{
  "n_layer": 16,
  "n_head": 2,
  "head_dim": 128,
  "norm": "rmsnorm",
  "norm_place": "post",
  "positions": "rope",
  "qk_norm": true,
  "init_std_o": 0.00707,
  "init_std_up": 0.04,
  "beta1": 0.9,
  "dataset": "wikipedia_en"
}
Each number is 128 + 32 x the weight over its row's rms, rounded and kept within 0 to 255. Layers, rows and columns count from 0. Numbers have three digits each. The size before them is the row's rms in percent of the matrix's.

# layer 7 MLP down (transposed), 896x256, rms 0.0408, rows 457-498, columns 128-159
100:104114141171127086174134192118158136094167090176161153159133148128150134093174077137117124129089
090:141075089082137137094060114117138126143115148129089145111108090102097178042145162103143122099159
098:113125145156159165152094098095097173188137179117105176069142117139143125081102117163125115146101
090:102134168071165111091093128161150111131140132177110176114120160093193160154146111182089097144099
099:158166142111158152161131127106136137108107109134083147136128104113127125129100153158108138141137
102:087137182116159105138121099102163155086086089172116105152137124143050135141162136118123132167083
124:125075133131132129095118086146174088172162097054169069071165143162124062164142182068114092179142
104:141084054148104117122170107120124080110161163082156099167096156110027120059120098146162088102104
101:147127112139146139120115120124141161131184071184117119124234179082123095134152168126111047105107
097:096121159125108127097183067194142157112129135102113130124128170187185153160152119146064125093123
090:141120086123171160096107138078170168152145175128115114171153084116169136133155122117180146104112
107:058089106106119092072112115114119119108084079116106142126147147153191148135139137167079162100082
109:071168064065124101127155120156122103104156080080130142094113150133183165090106160161154073098157
104:098145141161096147100159129127173114162129092146103082084167138115121154157121135140198092117104
106:130129149108153177124060153112104122107092135086198139086113099062134160159097159112113100091140
098:128177145094121095147127108115192133096097144162137143140099125102111129079152100178138134067135
107:142214141070109149152167139148077109173176155098139112149099146139095094101149072105080122106167
104:211115099137176114087122113215086071179078154146123095141124113109153182161128108153130174124166
098:165105063078108078091154107152105185093170141069134127116104132165054162088161096145179140129075
102:090123167175145073157129133097056119165105159215113118081173156167115159156148114142141171155115
101:113114119051182062097140078136147117111122122085133073124143135138087148106167089090124125106146
100:062183167149133072155130121148154156051088137148133157122095090144119150164129151139115104151097
100:116166140119069163085157110194152124069160116164184143068143144142141174139124128111077144135124
093:141124127180131138141136097142150102186116157101155111119100123125147108116126201135183181171084
095:086194170162170091129198226137123084141142088186133121121102157094133167151062097146125127144131
101:118115116166108149101127157145142159187131142090149102173100110108136149077127161081120089080157
099:082143113136182130125085166171111152077172154123179136146142087139170135135091099171172128129099
097:146168129107063121092122213102162161147081120197146142115177073150074122101057111152103113080098
089:141119122084153121057181091132112109057163134180159113103058145119139216166104113118164114104135
095:105096104169161106094175119157077135095146136148145102126091093187148185166155113147105138153106
099:164205133067099073107140147112154132147150148075144110166145170143143163129176142129059136081102
095:084128103152131078108163110127078139101103095147182175101116127123172129167147093170065127150091
098:127169143112146131112133074133091169125126108094109157144131179124093157082138114144134159060103
100:168136118128115129153148052116132057154124120083080154150167145095157121129183124103139125128107
097:140126162109119120106113151132151142106119175135103170145104106146120200155102143183091086137104
102:088141110147103069107111128189130147136135114119132085087042134122095114128115137098107141118134
101:095080139154127147095100146100144166098121155136170144156178130120095143132111150168097150090115
104:119089140063120134099065146138078126144109120104117145131096133171125160154085062105154115130169
094:161103068172124089091173143139142090142177108125109076108149144196111184106112158121127133092131
100:080122123103115134114078091101181138119101143139141115073103138157132163139106140164093125127117
112:165141095168156185106114101133103065100100138100126082166114183143141142158092122104103115093144
093:141123111053106142086172098128115117118065114166122103138044090117126170124141154158153142139112
# layer 7 MLP up, 896x256, rms 0.0579, rows 458-498, columns 128-159
099:117112179131148122111073104095131138081148124093123115196151141137095148225129079181180150101141
098:120118108166177113097105132144224107077148159166133123127078136189172099089145178151165142130072
081:087161111167127145128070166139160108175129158123102156215101127117129113110105153117142102159136
101:154122089138157122126046116168115180094113134160114160178093047121164111149104062130104172136083
101:130159137144122167119122171112129180138140136128149177151140118177151116143183115094149153099107
121:160102151127115169102132159086139134131153177138154165153095138152159083141165065165160126166105
101:181155083189134110145169141097174157124123135146110134131135119152138129114178081159143081112117
098:090124125131160115095121118164190154147150161172129063096155181112149057128137144115101086127077
097:125164114102135101104133127156086140123106108080151123160120124104130134125164101151101137127155
091:133125131087113086080120172108101120093078108119146137140181098141140155133119078122076112068150
108:125105148124204102099186147140085105156090167133085153135200146103144090117151136138112140157124
109:124137103175158144102157136159177057156105083111112159163096104073169129105099103115094093151154
106:166086100161187126121137168130117127138103149128066105147136063158141114167069118157164176089153
105:086108060127126135107067184210134181165170103128182145114103169097162152123189107122116103139144
102:146171104113057119133117171087148132111132149088134158121112070055100075163134139073104190092108
108:115186181132143120127132123120140118121170051154139089123061147114132073171153118161175089063127
106:117165084112072107065135158111116129081155156125162157148164111113156145140171153048113189169091
098:171144086203095143062116139126100151149230148084143114086158092025128120152163121143149142130181
099:094162176140161078066101134076121086140098095130116188154077078132127147172140068142129096164090
098:078166163132192125108180126133112150109179186077147072111167081110161110119160105080183100141096
107:158100079093104167120121108128192169183161153154176189161141200153154115197176092127083152120187
100:072140111120190125087168134180151125120177119142168111135124180105124191133108092133132089108148
092:122118077140150116089105122139118103139157113100122140089109156117144113100113174144192116157114
094:168119139136102185092086118140125146171174132199106159148122170138107078184096191106113111123130
098:120135146158155114119154126100134098127100140129152177115079098123091085133195107096119128141134
101:095114119106070162145125157126173169115166117136116090124145071115090111142125200168166116103153
094:126165095117173101140093185092174131125129170113107155098128174153142166138134103129089089065128
092:151117076105154044119148182065120093159167105112183095122158173093110194114166111171092168104163
095:098147081168162103099120150164122124161164109099126089149141126154131159134137053098102166145146
099:128155097120122120094145131129147098099132116118155080145130168069077133138150126156101198165068
099:114139127116139161147089137169137113132113142139142119178152132143147148187121072128122068063092
100:149112099168080197136159183094171128083144100129193195148062058137111096115128129142137195129145
102:191167135087151129100151157112143078158158175120068173128147104130095123078191131112161103150099
101:150119173130154149110134145132139125135106183085107171171171159132139123103097140124131091099079
107:168114111095143144135142091097140067129152072193209151153142138122205110142151092090203162080150
103:115123132135165127099120164056184154121114137110168148166174108131165144113105106101144103102114
105:021174099118150110129178195106152123101128133135090096108131104137109097159085086104130125112174
102:171141112113175062089156126156134146100120127179187165160106135149149161185197135126118109091118
101:142127161152115126079154122107136093119165168093157145144079116119182101171176078151123167165142
109:150131099042127121129133126137151140088126117134102156115133146114188095137094133144101164130148
097:127183097165153179138147148140128129094125194101181111148077126094126085115105118113130115096152